{
  "hidden_size": 640,
  "num_attention_heads": 10,
  "intermediate_size": 2560,
  "hidden_act": "tanh_gelu",
  "norm_place": "pre",
  "bias": "none",
  "init_std_qkv": 0.0256,
  "optimizer": "muon_variant",
  "lr_mult_o": 4.0,
  "lr_head": 0.00421,
  "schedule": "cos",
  "final_lr_fraction": 0.1,
  "max_seq_len": 1024
}
Each number is 128 + 24 x the weight over its row's rms, rounded and kept within 0 to 255. Layers, rows and columns count from 0. Numbers have three digits each. The size before them is the row's rms in percent of the matrix's.

# layer 5 attention query, 640x640, rms 0.0311, rows 342-422, columns 0-79
112:116125164103152157103143145154124111118092100138111113101197122157147169132162133131150148109155125117110137128138156162080137119141138123149105130133145133135094128119128131108104158155114178167074140117129114097160147134128154132114124111
107:137107130147152054064123127088099155143137147133138145111156107135105135110152163095109141193127161086130101116175142155135134142115117145173130125159175108143101102144134122104180146113166146110125109150104114140145186126102081136105155124
107:135067122134108115124105144127161149145122098122109155108164124159144131127168093174145090147152128109170124138156135126141124152107177139107167154171098124124105132138129124160101109125150123088122103086172132153163116161124128103121110117
111:133088115108141167137110123125108131158096105134075148123055151133104111126146115177136107144117131145116152151126130120119103174128134164158122141122122160198131142132150127157085137146103149139126154128141122135155137093152124107113130126
107:103087113171142125134136129104122132073150152144140146113130125114138156170140132117124128132143143156146136133165124125134103106063097172155152110130109106108115096153113117138106160148158130145120085094099126126142133183122138158120138136
110:123126098108117160081122146120175124129081131144105143130164093139146130110135147129104114131136117182080108123158084114135118121170112121164123125121103097136153158136129146106149076118168151127119136111139155128080126139122163136173107122
107:124118165157146138138124137121115159174145142136112117135152101153165155135141130174128151145136112104096132120144145145113093091106080130133117135118157132133131159130145118100130118144177083168116170147135115088128098120126167082092107132
115:144101145130164129147135138166129127174172137087160100125135109130113160115138128119137148132083116122195134137110166116134129109113121093150092138105093109161129133124157145158125108173096114083142122118074144077141100156133139125098153141
110:143126101137093109130104144131129108108108137119128144136190159123144144107121099094114111113119117114086091122103081138119102145145140126130094120102149134156121089171103121128116105140106177099117114142055175182155167156127124130101137147
115:120142127139112157138108141147114137091164130119121117159151163124110145102146134148141129124105109136150117144131132076140177132148097166107155119141094107100175157170149164132129136138099101122151091115127112165172129161114162120137171117
114:118131093154139121128119132150106123118133160129158124176116135120116144145128142155149131132161124136108130126096137126163141163161105109143135125107125139123123105155192118137130097079125111103125123145124155119095156158135135117110156124
117:159142103107129085114154107116108126116148153109100140142142146130121148165170174156136105150144113119173131112118134123119142140121132112133155182106157163132089125078110084161124174151105107139132139099131126093086118131154109140143114136
111:122124142103168117111163107150100136130134160114103104151160115136138102142143100105129112130134109122131135146106115114128130127116118124143170145143129144110144110120138130154137110110132137118121132116124117129133084151118121087128159140
111:133129069123117116108133068176119076126128111110101145123112161107101120115102124192100122194105133101137118117139166118126127136168117143149154120137154135135122131115090133112129128107146135124136160136109158151118126124081100109132144124
112:113114131101089165112078184133142128137149149137112133132110148148142104132141110171143122149156121125118143176118192138100144148098145150134117128136119129088105098139100090085151105114128122119109136144123154125160152106123098106156109125
109:109126148099134143104147133164115150096126121121149094065091102123158118129130153118104173164167108132151171148129130179132158109160136098148142111084123096081146111140091149137132084136113133120115141126169156154157157118134172108095095178
114:179117135140116122152133136136098111126093093105117161127099119125156078151128106105114134145100099127090148119158147080161127159108112180124179119114078112139171142179119108141172098115121148108089104101144121147129113138127105094118123107
111:098159171092142106102108128141124152120142113132191136098134111107138125148132123159087169137105136118124142113147147117153183132140113147127169095159091169158127117141132153146175144096171128110182144123108141110115145160112127125136095137
116:130161140129137203140137123095144133133136133105120127134089134137152105147154141110150158141130157137145147164101140115124172140166106160121101155141152113159124103101121140146135086096142116103138110124151127121118132114115163108105142131
108:157122178159126151121139155149131204093142127084154135154104134105079138126156111089144114139137160122119105115125142116136140103107139117136108106167131117117135102140162148175140133123101166153161156150152112156120121119162125132098134156
104:095118102144157140109143171122114160140138145115120094184145182105117165122117137132080140154108118149142127126121163115152145124170149135106146155144132105140106144137110145102107155091105149136093138118176146104148090097120099157120150159
115:143133126084146135133127170141123123123137134110158180067125151125145122134070093089119109140109121143097141083128170081119095140149103147150096126121128144135144147107143143117158114159124170121151122143118140126159112124158103137110143138
111:144153156115117124139135114152111114138115130193122124148120139142105165136130143070119130125088150098102141199083125108174099112104116141118137135100119108120157122120103138104128101129119166153122142149183125173077145123143146127145099123
108:115158149128126098131130128123150115149141138078116141104114121154138086094127164148137143106120105153083130088124134128149186122107082115121110109135094113111132135146099122145122059146160138113157151083109084081137166112146139115111146117
111:148115146129131122150152167111103130089140112122090125127157114129113147144107116149111102143148131149115143155149138106164133091118100133116135172118127153154103139166092107111153132146159122130112110143130159159110094125151119111152138139
114:114144151131129099149133174112099089109127150133128143125108099123196132143146120128130105073141149149129154133120122149093123187147156169095127118164120125123124111144117089141119169139131119147151134117132128117132135127139179131140161178
115:146114141090122142091142147093136114142155128104085118117093139128148128087136173117142141143135163113139143109170124114130105124094144131168140112127197150131130164146112137159106070135082105089101141099083142124151140143134096097143143101
111:128142156125119124180111118139140162126104201124093141102124156146108122116104110138153140141140153123149102147124130132101099133129144140121148170100129128142119110117130147127136157136140136135117113149084115117139084132136122126135102104
111:117097127146112143129109114124128124134079102119129150174095093145161108146151140168144115132166130128083126155122125129157102132135107156050116115114157140143159136096114144171112103180091116129158117128145123118142152116106069147157160100
110:125124132121106119106143174162131111150138151124149131130143140137130113111135186142131084079119142146126108096126160089157121124085105104079125199129129123133152108132102113162151138165116136143093105081127140151146111127117118160090131168
109:173122146089139101084171187118097126145127120121111101110111117159118122140153107105138119186134105121123131130086166123096113141138115109149122135136143130111121106105122156128128141145136153125087137150072103079159116163112142110116140096
118:126096143120146134138080159102126115098124155134113142120114149093110094138129196100133124108126113127102105125142113109130131136104125141117152145103088114097106092096130140149078126120127126132132142093148149119142158113167089115086126118
105:114132157102136095140093093133151112137104104159145154136124114122132110141089090134099147106144103125142142128102092123119132136168118149159119083107079138161162149164126108151086111122109125159124142139140133123160125130148129128135122114
112:126131122128119145142104116130119107138116127140169155158140109158170169114137121151131106139089130113091096153111141122146136118108115151157103108175149144151123081130108130130133127123118098167131117134158154157151140100132105110119135156
111:101142150127142131152114166109112103149129129173166166092147141166127111151124096133113149126154146150123121121152121141107119125129155120180143130177116114127165133160085142091108143129141110130174159132104150117132101127088115167100156113
113:135112149131110180131176110105121164130090167174120144131135160094123206086143094202117165123115124120136169136112100153126133111119165102135107175121161156102125144122099067120132131122119131092131116153109084119102139120129162166144112112
112:127121108130150128112181107137118146106141115157141151149151111112109110146153089143147132132114106145124088178117123109087123098133134146111108113131110089120117117125112145148101098105167149139135095146118125107144131115164166134126142093
110:112121124118155157124133170101135101116116111134107137105144130128106172078119178145138108105107110112104105162146124155128118092143128086162138138135119103119131159113164093160113137140114144153151113120147151138099165155111121165132164165
111:107175104109092150117125130157123121126147090080133099152100165138089089170120088087132124134120148137137127160133127149144129149115164109120087112130122127117102128095151100121121160123103134140128092122094140137151133148156113143112119134
108:171122142120125117113101145166094115107110123133152126113097141129190149102124098159099095141097091106086170085152131113114127189153097092116100101138124122110090137080130119130151128159091105135112161106128134096186117151157122130112140121
113:119101130140106087161162121086154128115086127181152143106085142168094108094151111113123142136125121143136107124141135111152110130164151125133158180119117124159078117158113119150119107102151138156111123133081128152082119107136098114112142100
111:079093161130165093136145107110152167138146158083161107121109157126081106139104071099133126147131149124130108116116137164165137124121145127149142139102107063132147152130114166123143122133159105110157123172157138161112116123084117122095125135
074:145159107096134131128141138090112132122156138160120146118122109117104167132164132155145132123147127125134104124136106130125114170087138122118078129157153093117124144130145111132128126144095143100099126149121140124089126147087144142128167131
080:121122120091112106095137163099172145132154081106145127156129138124131148159062142149097101159200143114155125113107132085157118087151120143118114079175151115107146128097095113171093150136118095141109123097056114147146116128137138118081180117
078:092117119139141153090125138119147140124149127134137140160091144192126112124088148125130146150104091129111120097105122107155158101120101134117114076142109148115134110079137149103188144082102148124157128141127125118191149130146147157119166105
077:112116077118104061121130133127135137091121136119091126133159122108087106134113105101099123125146137127194123126150159106180120105132120093148171140130103145148129140122148153140110128109136153166159146131143141123170159115076102098149149118
083:168102134113071161113100116066116114115150080121109139130124127142114134099067135111130137128136143117147065125117132070121159137065120146111115102093172133139150143145130126110131099130117094131099118139102101154118174108095137159146134118
084:142106128087125143091096124150158100093099120122167114131131081138114117183086144150083124102100110140145139109084142157144121085119139167118098079127142134109175158109122127122125105109137109128154110121082139155117103108132123116095114164
077:075115134155158127111107119099173110140138137122114160168091126128144151102101149150157134088095154078133106119129076136122117137139125126150106126141129108136148130145150175154123153103075157124147096078100133110150137113164155112091141126
085:141117097102148081131111109156160148151103116134140080119123128049133087132080110133100145165142103157163140139146130150169129154112106111094170066165164139124165144103103111135129109135153138165102153075145154118176084093137144157142117100
086:127163127138148198113110120152094169110124140074082133142127134105129133102151103105117126136146184121105122126113117111136159121164103112109132125132120119151097102117138118104121153142146111164164112082169131117125161126190130140148140110
086:111141084116121149145130092099160145138144081134039169142194140116123138089125104137159115128141124122137102145099130140137144139102164112152192128119126121100111138155140146139151138114144119167144131116139141113144142162137149166161135090
090:127075155135138154139153113108114104106165168141149143140107150111125116098153117126139124103143089126136116086151111059150161101128117163107091144130121109136115153119085109126160138123113134132133073146085122142121155121131137120099142122
081:113100121137148143140139097110136151143161102107147192112114113151149140118140087151114172144138137133132153111119108188114129165120133149135149082152120089123171099086131159094134147146132109104169118059121180154144134132159088133150112162
093:150154076134076163127141127136136104115091143122093158132135125101138113155112158134150066124140121119105121139141101173128122093157191083143119127131127131109131126132117131146099149097137157136145133149172113097116109149092119134115173121
085:064134204126121138135125137166103116141123118107131094114150124165119127102089106137130133142135163112119170125148144135123174152167112142147140148115096171131123091127146166075113143143090111140100119139133135133123112098144176114127122169
091:111094161119158149113090145146139132136105120081156086179077125140148114110087117128116094135111139114067130115174207128141115129161096132135120114126134169169100106157131137126114120139154178179146138127111133133125118102148137160098127129
086:106112150141156189099101142132105110149152186160111140134147131083118140157133182118152097117136099147138128114106122063148154107142124126137116132093090175102103129124108138148168127112159156143130101133162122149117144126092122108115123117
085:135146114097126180181140147115117125090104153127129139126150101069133107187125158142147096126138139111130098143132106076118154134146160182127124153125101112117091094132116127176108123089106123145093122196103124113120120145116130155140099085
086:121115116154102130097129097150145114109146095099127179115154140171170139115120125130108167137124160111120098153141144134130105114110107096152139118141136108128108134104139120122131187173129152142153164106128200122122152131132127104096172099
098:134118076123119119119088127147118137134100102138125158101108119107094146169139106138081125112110134135144119096100069156180080131120153125088138112100172131111141140131167091166130155125129130163125148079163133126072161120158077163159136153
095:128142105115109100132126131072056095128135092107090105128100161105137143129126149128105107114102148113121144147148092155100102112164140137126148151131104115097146127115113137077116122135105092149144155162165120163146163165143119132094146125
100:106137154084111143153128160152113092148129158152100107151122150101143110121136124138156103107135125139131140117119106098133144141135139136150120173116087105106117146148070125144129132109166161090132093165114128148126176130090133107119122106
098:143153142117126139128153119139129149081119123124101111064185118119151151126151117176150157117120139095125163128140134140115090094055111131153142153126121101118122142106135098134131109161125117109151130121132146131098170115126117113132164146
104:097136106084126075094136129139174121100148126143099164124172121115219163123104158150129138119121124134126082092133120129142136119159114149113142143146126109094147162116147124086124085091161143122159145098128120158132145147123144123151146138
105:099104157102117162129146175188086120088142079106145128125143104102100148106111107128120146082073113115137126116133120153153144115107123134154139129146127131122135117128111136135141109180137153117137088106121178088150117117142134140130105151
112:144120169157151111115137078113138162149095156172143114088147129164139113128106132109096097121138138137100086107218122129116090156115129124121145138166138138150119147178141098143095141117156145094151135097093129136127141095123145137111073127
107:112109141093123130117137128121167108100154150130121113145094103113124134122139142122133130094140119161151105153155112132127142136138112122160111124141154135111117124121120124114138073153095092154134138085119127150129151119170175094106096137
114:182151169090135136135151111166129139136097155110155136134106121120162131130102158084128106133083112212138082136133119095131120087114126129148113128156120130100150139130143137124153090130133125151145180121143108118107115167198125121139113130
108:155119115163136123073151178080092133129149110144120146107099106160108099131185078119145116119130124088147105136123122116085132153118158117121125125143117161131138150111143162133146113165159110103158114134144127127105135143124120118181117115
111:155109177163125138154178140127109119157151122173120121099141138134141109123146062101112157178101098123139091179157124158103186113094112138136120113177088110140140164134147109139137104138132113127118111120069134159146142147133114078138137171
110:123128085114149134193165118104152139135101100105106108123108114106129096130112115136129122125138103136149153164158086155141134125143093149112100118135098116145095170111149112122099161175095097134154117101142164154167121118162158138127115125
111:134149085139131135190100122144152155102118119133121153144112111144156074149138121130142135111148177125134095134117125087106134127104077129080171148150133116079098143112140137171098129191180085121166123099102104132125116107116130161115126146
107:153147143149162121151088153129125107165161134135144122117089121148166165164138118156116120141140050098130156096070141115121167127175106174120154108145142127138133121104194116095109135123144142144148102127154106103159145117122168126087104122
111:117119122141157151053110095125112112130106101108136153185094075149117120101130134139167109110151134117147086124095166119137118117178103125106117139131125159113092157107120123158153127107141115136113148109188121140125128110121146108147121095
114:135126153106161172124161097148104126122137109121146171134139110129146092116103103168169193144095136072166119116125164086156124118127157125185125156089172146151105138084117146109145100148096151138127158189110135112115107153109171115148116122
108:122110136117149142120110145126121131123116141152121130130121147116158191123145144189142127127149162119139107167156117158101168115125127102117130172100104174116088107115090117111146146085145125097130100125166140123166136131121121133137125135
106:136187132108120102108139120091155146123131112097120134140129088109109152131177097109171110116129117111106094132135138081119162100112122109150162156122101140137146167132096119125120071087126110157151114097136126152088077110126147096160117125
108:142137134103139128129149169098128141132144119093084155129110080155154120129137143132136114161165091093102140063121119118151114078085117111084132091097149125144087129111141101153125151135194126103122118130129132112171164111123094124108092145
113:121126152076117129119122122155143127180134103103139094141156152163114112098112105153151134115137142141079130133121143133122130158108162137123132098119131127133142127152164133149099119128127106095117127164117087132123174172139149074187098159
107:121106124141117144149133153100181164144140163122119143158110172109119114106151127113132156081145141157136136172115152087137133129086133128106142217121112135155136118164150141145117106184136131130149137130141097115116149080180140121124126107